Weights of a small GPT-style language model, trained from scratch on English Wikipedia.
Training: a variant of SOAP for these matrices, 126M tokens.
Each number is 128 + 32 x the weight over the matrix's rms, rounded and kept within 0 to 255. Layers, rows and columns count from 0. Numbers have three digits each.

# layer 8 attention output, 96x96, rms 0.2, rows 0-95, columns 0-95
092132136202087113134136180092129120124122141089145155122146126094131115111126108109178117090137118148150116138150123107137158078164096056096143100120124138137083116137119108097169175126154151164205139125159122116113179221070152130152169092098139138188077159157090060113081142127155124150
148144104103169138140196188083114155105113110156101192091110153156106138131135140143076122129189073104128110125156135179048143122101143149143150153036133163160192123079148124120092102112088100124112126138087121174071148110126123126070145065117113140103118125114183134147157142134159119106
141101164163135113132123136114088074154168169150106150155130097170144140109162152125111120127137154160110127153120183108114115118096078156089139147148128151089148127172100111170151093177123140118160087112103163070157104143154141082119125145113100143163099091137128136116210122139074120094
139106155085117145123139091133138137114132158133067102153140143129118155189078118175234133136187062142147088099147076092130114073171119108197082200135106149107176088074154102146110135077130125154090122138101123127129109078143113134088108156174095124055102149137115117118104116115086126097
107107113133123149147121124141162159157125109095149119139133129136140089140131165102083152100163131101136155111106082146133071110151134111116075130121079162134052076136110206108139132126150147127118150092122070129122118145134120092137135139138138161069152125110105171104099111171098095113
095121160075113126140098093088115146151157127099066136132112157095101111153081140175193095115130140107171155140161116148131118137157162110132144144143164141123143121110093153172141170119188111122169126108147050123084124107126123089169127088148086125120083125114131158079106044139127138142
173127168161143129134141125124090127128136118107111134104153114137138157129201123176161109180158142166125117133092115136153111142088132127130121125123122105140121101070043137155100118109125146119144068119171143140183120151122111117108119113104092120138129171120144133124093135136130082139
100152137097123130140110138198150141100125202122115142126138159111131126158114123126062184104138092105114138119117102156095169070212140093120120091154137084128112085155062162122156181064149113166134103146115138145130163090111100118152112148130066098174126119130098135094151113115081122099
159149098112057110119116092134154105127153088120139110099062133137127143191122115116099105131165133128077138140120172191168088201159171135152141104191186110109129168188097195090126162112093121111192129135134161087126154156103147178066126184111072151147174148172143114069126151127157188174
186153094150133113113096086115094127094096138106123127135131151115104113132152100091076148131152164160124097107117158121111156109166108084157120120160102124165133161151138156124132177119135109115101134039155170086125163122225149171154147117122099147154093148133151076132182152135146184164
093111144133108091187149135126111113123147107088120211133120128131131138131121106144110115104135083127060102188104121140140142080085058116128151179134096088123201067121168135122135110176134137213188139106135190094104160108168138123150117124212120179121159114141144112152112120134125159056
141064094127141152168153110165123058145149129130186148158084149116116155102164114094091150110087113141079078139116087091146134197170105118106136107105149127072099156066100140201140085088125195164165067147136174081151128116106097095082135128083112142087156124120088151191114207099063142099
086140192142148149135107160113159147112124193139114116136138077027107119104125100116140107094142053150113132117199097133079192076122124099049145060174148092179135084175094089136091114091132111214135101146130195173116155105136112050170130110138161145131138117064081140116192116149075084096
202107101107149137149067109153246063078104111110165121181071089141109122127129144105103125132180114147196117051089136128126096122139115213176148225126072144095119090168120114105110036131134101130107080130117104140075112194078129094093155054096123158122109141110173142159145213142114123151
100046149124147108131135156163139145159206119115136070146117143161118066122121138107140158100123168105106178121172164130135137138164123145157100118116112155214129142167141097153108155118172168116170178114125098124123105169153148123065116207162199189031100103130152205108174089171091157155
135099127133103198083077138090097157129120161119164163084118137099159145111158179148100159121128148112147183120059160121155142166080100089101139023068112129147166086088108111144136102139149144075141164085094130166149165152109142182087118131223150165126127165124123154170055135152119135123
117119111145132167144117166119140154111151148132164157139105151162116113157108124107142106099099071191174089135099057100120105100153176189145049094113133108194105082154128154086085108136118108153134106216082132122186087097170105128143121179118098121109094116085146133137100127097104154128
145146085175131103146153060164092082105114086140126136102137083162142152129164096134120118123125157164084109135148129085170146099122154202101124153135148096124146118120070136100064080153110138103136135104147109067156117148152146136050162138070160060154180087159124110125136158129138166137
115156118161163123109173100087114132146125110133153117151175114114141117146156128133100050139107114038130088122141114114096135115101081130103157096109141057123097125115079119118095129116145120154194185131150127166135174121154152098173154144133142106141103168087143174136122102139155157156
143127117111050148171157158123067109120117123114175117093132137121113106144083115099144142119185113179123065133134202140140086187081163084161177154110115125102112089142152180140163136091133100112094127102211131075048079103128128084142086117099057122177092124196167070049101149110120064093
161125150142084116156056116097137136112103100126154115049107161158155112158116102176147137169121149088085205147098079133167107170087158098102150077101145137100160182114135068149115134189174148145143110093097148176117104108116140138164167166137165158122100155108191083140132090145082068151
150176146131175144136162129066119090135111120106159152141156067154090159115137079159143132126125097165141105181139077135053115070072170142125164112149128067170100164124113162140096210106088155128117135235110117172132176204157141148094104139088134041107127101172157137091182098122155160089
183114107118119149068105144124154143136097128117195130143174089108169147106176097087132156169150112143076121094132141112123161183171188154117127116125207104129065183135165123073145136103110095089181205158126176139140080105090076097167151128101068064144142191084130084198131118115198139123
076139139114183122135045157113185144128127130186124181087132125117068126151180173061124130158135104127170195097166126069123134132219156136120153125099164194099130062170189184088140129151112138176083126093161105112233096137184101088153116163119129092141126134072145106073096197125138091110
127100127058166168194155047152169116143201069092165147104084157166150125139130061150182106172184102144095150115133177178100166137099148067140174160112112160128150133130129147155128166140124187168149186174123071125155119175053063152071152108133120160138153100155095109181186095160101079149
086191135114115130152122144093141154083088083117102092133144093124108157112052128117198116185118115115184139138150157110163096127153158171131104097107143144146155105163147166089150176007123165185131192163169087114129093098139099112148154125174119136112185244148128118065193069131079084101
111186110126153126080075189086152107156094093112114095121153170104088137167088124136117146104046087106146110083182101153138145146154135132131140136130157140108132195153104134174080124094137067115137107156137168188121059115114158132124128160090119097109133164138131097078123130164183186202
135120128154097192088103146087083133185112118129125113126152148148140107129136143078134147125119134204132069151131181151140132113142121138151131160130188145125110140157140103130123137100088153077142235154181098179131143199144165111062109085107153106185030161114154108110139176109173075092
137097127142120175111094125106105084146129153068107145163103084105144133171119128161112150147178125172150120094126079165124094164121111166160114132141182094057136076194145132108176073126138137133103131115112103128114145155141103114129091150129141100136159132148079072150094102205149118073
184097142124102098135132105123113137103136091115158112138129098116180075088169077108179109149181125182085139101070162139067065168092162167090144142141031131143095141106122126122144108102152120122113102041119149179073141120083218117086112073132167104112124105106113106183193157211186139080
169163144137087115092121169139144142130139079146104082115146103134169132139156083126194126145113156107068159117107155090125064119180107132100097108162110146100188128104120066148123145116134102103082118129133156141160131125094147187129193123163081177137133142140109067132138171115131151137
137173109145157114117144049178163093099130081153131140129142110119075143093140088125145112161152147161207208138146144130113127100148080146114161161161081081139106192181129117134126083148147156033118114141124140178086165186142150097146141127080169187143097073153115116166149145107144210118
096170063108104111136111140151091121116152122188168120146146134146145157139134104046141122172141166131173139165150137071135154153116142115191136142173128110136144142060159131216182155140143086131180151205171115054152143135087146137170108069148088142124074069143147155177118168100143082101
142103118100121135126168127123092116094139136163107116141116103142180150111130169123126095160156108114130163060113103102076162153145165174173126132102163143129129118138153181125194062149113136118117129068149078147063177136148116111083149104165158080139190126075153157121123087131097162110
127128159123107136128139108118126117093111197152111110113139134137112095158153104107176118131114141136146151123103107181107105152151169147105096139164136144195142125127127093096129140145120102113128119183168197034112120091198098166126149133162158127083114126045142128101149099085160081159
120100159125158109123120116108179156122151158091095142153166112129114092122107158145143139131132086117103139092146075134077133116128121090084111129164112138116202141118121087156142088130109148144119175111123159200055196088135123125110134116132116134132180136151114155157108116070123127103
113102101099115161123182110180109087144143131121124101127127104124138114135145169135092133140128123130144115095079108120173125095115138154137117070088120113133134142160209142146120092158134173182163114067140146124085151095179110121104104142212183097111169120093191099172113126152119048150
168127108116141145103163135119091095134116165131093074190123096145134184144110165153139123122095109144123130120089134092151188095105121200139105137130110166165123190062138102148090099085068113063143157150125143082099072096105167105079113108187185062105128063138162078113049124139126150158
128157118096132122120130128102114165144149123175112138150092156094161086162144128114142121127187128147099127104096175152139152112119134136151094097137087132173125106137085124153093185120127104081153127155089162141100138084117146130077072115148077146060129199154170108172143111166116117085
141105109136158163134147132163138107142120141166127128130107100135137138132154099133133143106105078115125162107116100134104167145129131075118079159152160111148139146137159104090106152154064117091092112114122124174143159089126110170144135111174111088111120128120098127135149146108168137158
146111141168099087093075145164125115168111079124171087141101152137146099119117132164191127131077161084194150118162078179182129125138113133103120077121090108112167133129114079113104181158152142141123122073082130145152104083164127170191174203123134135168118137108166159152137058111212134161
109098107139101110149121130104103119143150150119104183123097067147145112109142159112109090076153144105106028115168148040217214176094115087101176158148141131084098140125128123045143115104116113088137168074075120110104162140118108152152096104110145056117194095088194118090110197134174194142
080147163160129139185115193123157195164111181126111147077137148084096152122097132167139112088098140081060081166159128175109100108169090083107131078113095138147176163131186142106092159130091113105097182170132116149144131088086078165099135127132114111115052127125052099107119058110170091155
154055104144163161111131191152091150133141129136126118158097164108083121111121173163113131057113125152085134073116146143085144116151144143171169165136180149106112157188148088118130124106121136079128129131164162148157139066104160119109070102115099139099156147149082137146072138149144166158
107099073108137143112165147143139092143137105139142071162122102068115148129158151158121170124129175070097163139098120105113113149116122127163119107178124090140110129141125079124122120158145118162121157091108135108165149120109141141080106162143162170125186103141126147100136096129063130176
127109137148130104131180137153101092163132159184122122127118121135137163137105133138145140136119114165124110163174143122146119086174099158112148138116155095104156157127124118178126093153123189109110146165107119186096113146155144187109102153060095094143133090123145097113085176116107097087
143122134093112196107172098164067097139132135171137167087125132116144150155157106093135147130091134155103158173056154146121135144128095111085126132148116097167109085124111167134059114088128090087094123134054163130121124137144112162073139081126060175158130116134123120173109140147116131182
148145168112155145124120118135159153122117149131137120106135122116134102113120138086123115155102094128202090154166101151121115075123119162125155130096096116119143089144121181184114097093144180123092078186120101139075093125142108117150148087155127109150143143148126151091122192124138068084
144086099093087178131171116152119183108122153113131184140130086151067152094140114098112120117127111111113145139153160106153153149096162163153135158148131178133123081128102156116150103125118142156220124110134138084128137127130042141131117132090103184131170154121114131155143174153147099172
156173138120122105092151154119124136156075088140152098100137150136125146130120109099063151148068149101089111142158165118186117103071085145098168091091142129129169143126105112116112132118094157076161092156089108114164127137121119118128165105151142195191098072123100177143122137167164144145
093089108134125110067103105056066156131114162148145104166121163143056154061115200092106165140068175112191100109129116126088125175132073140155133217137173126124099215085133109142140138086071137134125150095180071142084138131152113074108109098095173150204169086202168121199078099102199162160
096133099127131097136126132141119138122133103117087128097152106114117081129193142104141117124192088124164113174172144136141134098097127058183125113169127147167153100153100158141193181175121090169164127134094132103094108130163092085135156110134128103147101120142115095070130109088128096082
138148136144098109130143157161157132159141123098118104110132091141125100152121128134146107114162103163084127142113116146154124087138138181133146149148102179129164115143126139149100103187106135142126061162209158121150135134186086089113178138111110123072118081175142136124080159145122104136
128172115090089105180145093171112106107103101134099116117106073130131112123119055123137085141152115106104132106201123156185147099061117070161118132133112124126149109138150128060141131121170089137083097204192158124141160103134138161168194156070125104108200229170102199095134153131155176104
154125089149094117096193177144154123091117149162157129102123133149090154126125125154141103127192146070080158158187173081136134133145183170097125122182174131076127167157204121088060129148058180080115206107077163169107070106117182130107057160143095175118128112179084095120091154079203151142
147133135142119087140125100093113123107122100138134094095159142139122147114129158137127101141129116175133089194089133129123158130107143138224106154102151127134189162086122125098156158166100121113110153143114110155136133105102105135134111143072183192110120099133119099132106092060121171109
094148131096167131111118123103165111107136114117086143141131092105138140142100115105196153134115112095190152132081094141088160133151106083128147127084146121084151155131190092110165095108108097152128111118220119185119114107094088091129206153200113100177112130115181081086142089047039180164
087120143122125118177159136088109119100139131123116104116085185128142188088124164198105160123149146071142199124156128143144129108132107132138153141032155149172132139056111094124147134142151170143132103078143103087113080100086167212097114142091160112134070156097118163131103070144109113143
090147125095146096112162106120121130128168096149147094133094107136186175105076144122127139141138105113118189109115109115156095117125035122108081072119064098123108096084128075110148124152115211082114153084079127135191135130117141144204065154128142236184222188130092147146060169085107175101
126149137146149108129147122174130113116160138187119134135160161169132117131151119142096138141132156110122163156116117066122092097125104158099183115147131092135138104057081168119139130171076169079063103122160168150151090135160110158105145081138134097144135117127140172117132141135075122100
129091141195160155100093136168104181091106182120183152144075162153103113116133141147153189186087147165169110096140150100129134135131176160132094108138114229066069089140142154154058075091138108166080099090186158122132141127138092130196078129084149090106138196190201124127131119129165033137
100103139163162112123125170131092165107136160077125182126147115163089163069128109112157107109080141200166090141142126134156123117106148156131121095120083125138169187121145079151142096148149188119087127112119138099162104139217148153175135175134134152162129123121083095107104157151132146117
174166130114153089109075078121156171119102143065082169114126186145084133109045130144095138066155125102136177187079148103109141151104216090047091119140179123112153063098129136081129140133160058131163097152069079137169120083097182072129199102165084154133106078131118119148181166130152068133
144158126139136077133082063118148122141090117125086082142152156090133142144057165152096177155123126133239131136109122133135083126037139120112112167115101105121109164116140112195119130201135107116134081119159127170124158196103164105110134116158148125182133129136085169198089150188082076114
136084098127156184146069088175170090151158151095119145183127150111085069158111185119139167181083121130169185115150125097161146075084209113143112165164138115169063138172110144054131115098193125173053079130144129087082090147117182125085131136098100039061092168133118091121073095157117036147
085157127147133085114147140083136148046135094055118199172169086113144120124147094131128113073147128068088122153136114112173134077133075140150121130145085118114122098132071106142172147118187155156135154181126146129060149125128170194115113149167100078102174157127116111117136123119075145048
112170167150206102084146150145138096132153095110110150142145094152116099135127117152203131155114138098149115189157176182139113202104116106080062120097120166127058083164088156164068107138196113109093130162073063167122108161097118075213255157159096110108166194163085165122137136152121042099
115131153127129150168131131120167127146093131183131140105121098096131169158130100140142126129127146128109101145081119154101193150114120039136121072162156080075165098133155121121110072140093099126134092143167123078137110131034095161173128115172131079174122097144083118119160109143124156190
111159108094122162081137109106176142095132120111169099156123134127160131110168135119156086163123139127120122150145161087095138116071111098068081134119106117135081113112128074134210198088055131161095149115138094128141157138071107059168137148089143087157080128118109148100108088049101137099
083163089144085092130116121128160155112125077116115119105175126145163135160102142166076091095108166071177132141111086143154092167129112088101067091121185149070170098103111074143207147143124142214142144020118121147123198063138134175122115167155184141105159121115103083151124105100078176100
111154144113107106136145140069087103171155112119089155155143095100136190119103096178137063116051149154149117129136203094122113152118129097157130103145153101123126123066119134182129135140128122131138094137151120075132127132125152059094135182179122104130101174147109164180127116154155196120
142151144180106092130106140103130144117097169115112116130168134173122125109128140149123142163070135132152143174126085123115053137084137199096120124164119110099077138116147102115176146168148135162114087098112105093190130143148168089177108161161129093128107092113125203097136064122167130130
130125154103159108102084115146203126114095162152148149114114094099128078116136107151097109107113119098081195047129054145103089168133129157109129124158131132170108142193114113060081112112138112101116142141114134181104144111080071119142145190098124119128140104125155087087169083142137147156
119132137145124185121147182116078120160121156128093166105140106154122134150133105149105149074154096135051037147144066155108164188160135090068119037098137123131166171107129136133093096055117087138123184161125126106130151154161090117168085082092151123110094059132160070090181119072084104182
112094162177154140097104137107110149134112119112101168110121106189117106138177189166158103086131146147072097140118134138129130160165081112120143134083162194073163135159109107178122131128141139116176182117147152097087137160135117171179143169157122127125108064111142061163091155100166153145
109116172111162124157122123168095110166177111165148095088136146114156145122127092098061146099115124169110171108156127150147129116189120137089175206110078104121117117177150065171155149144110117165183118156144129101200147151141128172098104089128153194051154075114107124109162123151112133156
106072108131157114126149129143138137078101121119168128174122180127115170157104187114056109086135077158132080148152131088132091136103108141142097166115086186104130148149110146160133142133197130160096132178100127102099025158140110135108153194071172119143095104136101077141152134130084124093
132085118127149123090170131164109097177151085111174070160109189138155099126089144121113141165110134175159119099123145203139117086127101159134095168122102135095121141131123137126139135173131085123139114067149170123097144103121100078089142094089118169109134122097146129107120099145138056121
158125158100109126150125088128133131112118140108126098100080165153118127063125106129103114152154141131166124090152143148078084151122162125137156159104093146124085195061120114085099164137074088089131093109140194145097102106019138104152045076148230093173080113160114148155255123085165159117
157129152139095104095126133159108127134126118168129119134163146126115094126145127087131103108151129110157122136093159154082139116147103146176138116182084164115184182093163121133101152159126072136064093162144168192167156146160200126148108049114093122076058048138143151109146104117165167147
143159113114101094175132116147121102123156104111189111102116133098160115141089100116116125129126108109118120191093153107142086146098075117106167130131142083130125098136170171127107150082151105081078129128094161107088103080108126164126096101109096149184135151133128121183141121152071111171
121149078112160117126119112120101111124059132147131139109163155110100119147075140132129128117094079151129123160123114154114165122095183168163136197091152090105131163149127136123145131147089151143090118207068111122134170133165136151123105121057128098165099156149163134133115108125097126109
113117126159120152121074154092140151091168124092138128116138209164116115136140175106149182121134197108157144123097099108099133149210083078130120112113114144092154144085171127063126086140134108103105140081159122121196123153131106182142156102161107170059098065113123096117158145074063192144
111120160119129112139154181101136071161136103152100134144163069137139123105109078149177111130129160135118117087153121077144165191124203160152088136080159063101088181140122142087109159161068093084150157101083067091150112124101145041214127122049102093085140144104169179165151098116131196111
141109086130116196125155046147113144121106122154108126128127181134161109144161128110117156137145162131143171152096187190158125125145145157147128136069104109127077109169109145117103122125154166072118163034122079122113147108110124188109062074171142128094092148131143158153182147119165098102
096150140099114051149145145124178136156134144194120097107101144084151123105120134122068135115123142120122155082144118084186179094142098102084127117153170137167111092184120122143088141202142111144092146118122175142160088121161161109141150130088116103103173152120162170152143151171125101132
138142146081106109123127104130132153154098147177110118122106123123132129134125143147071130135147160116048129114170108127182094166148159172170116131065180159091116156145104139142136109087153099190134115116145098140129110156139179217174123099153094139051126134098182137116150128116170109158
167133133138104133187089130115113159118225143110159120136088129156136153130150145109124094157161155099147145159136131122093129118156154145165119126122128174204093097116144103155126154179176161167093145113143035133152112137150155149022127143153197182152164116139125161178099124150079145179
128130121132118161114145116152109138137140137053117105114121108080151105134145087099126113196099142132134119051123153119055158134167110111088169152186170157169169113138121169114160128095135110148093141167150124154126109070149112115117116165115182161182124148099134167091100134126125180151
125068115155108186125148194144121133128124128119170111111150129110166115188142162111099108059072038169074142168106118091074144177131150038147063115161129142121118082128159149093157085148181080111129070134147123181085096113161068169152144191127088122122203155164108101127185166139105149167
156167157125094082125105170104090120170171152074100149165084139134186150113121107118109132149070160114111064115073135116146174113120117139117228107088124165146092110110085136175167165111114103140184123167070150140167080149147136111176081111083146156184125117055058188118134214172146158179
103112119150157115150117103142152144087124124097137083138156148113121125082143140141093124115178130128160137097142077127094099110109147127160134126122097126163086125147169165152147123114163175147171107159121135144154143120122111125108126139141155170117146151131061136132071065106151162070
013166105094105077135121153157160134152180118167095184137089047123112090159108100154174124102178139118147067103116128122164119114100130058151075077165069145179145110102131165134153092150129127197149171170133118071161149164173158104211126139158131170164159142118169093123133141143098075091
155149128172133134088138140146121149107100162185140145165112118124109143072146148117139119109078157072090086120113112069153117087113103157084194117120118110071100094150190106165108119148151161090112138118070125128179128124117157109175124098108119090155150138137090149091032138087132131088
156132130080099165125136099101130137135072152176076116143134124089148161125102110155116173136057167138079122118096174123139163110155145136170139188106102105103132158133125087084140139132120141076136149133115106111122182142091118166126102123082140102120129129113109158128163134089097140120
146148141114194150177121101170131163166123115135162072098168174158117133122187136080146128133166143139150153146123149239116048129113075101112159158130102085145054117074163185057145104122089137116108068117129077071132108170111099116148134132151118167170139106095145116100154130166232099118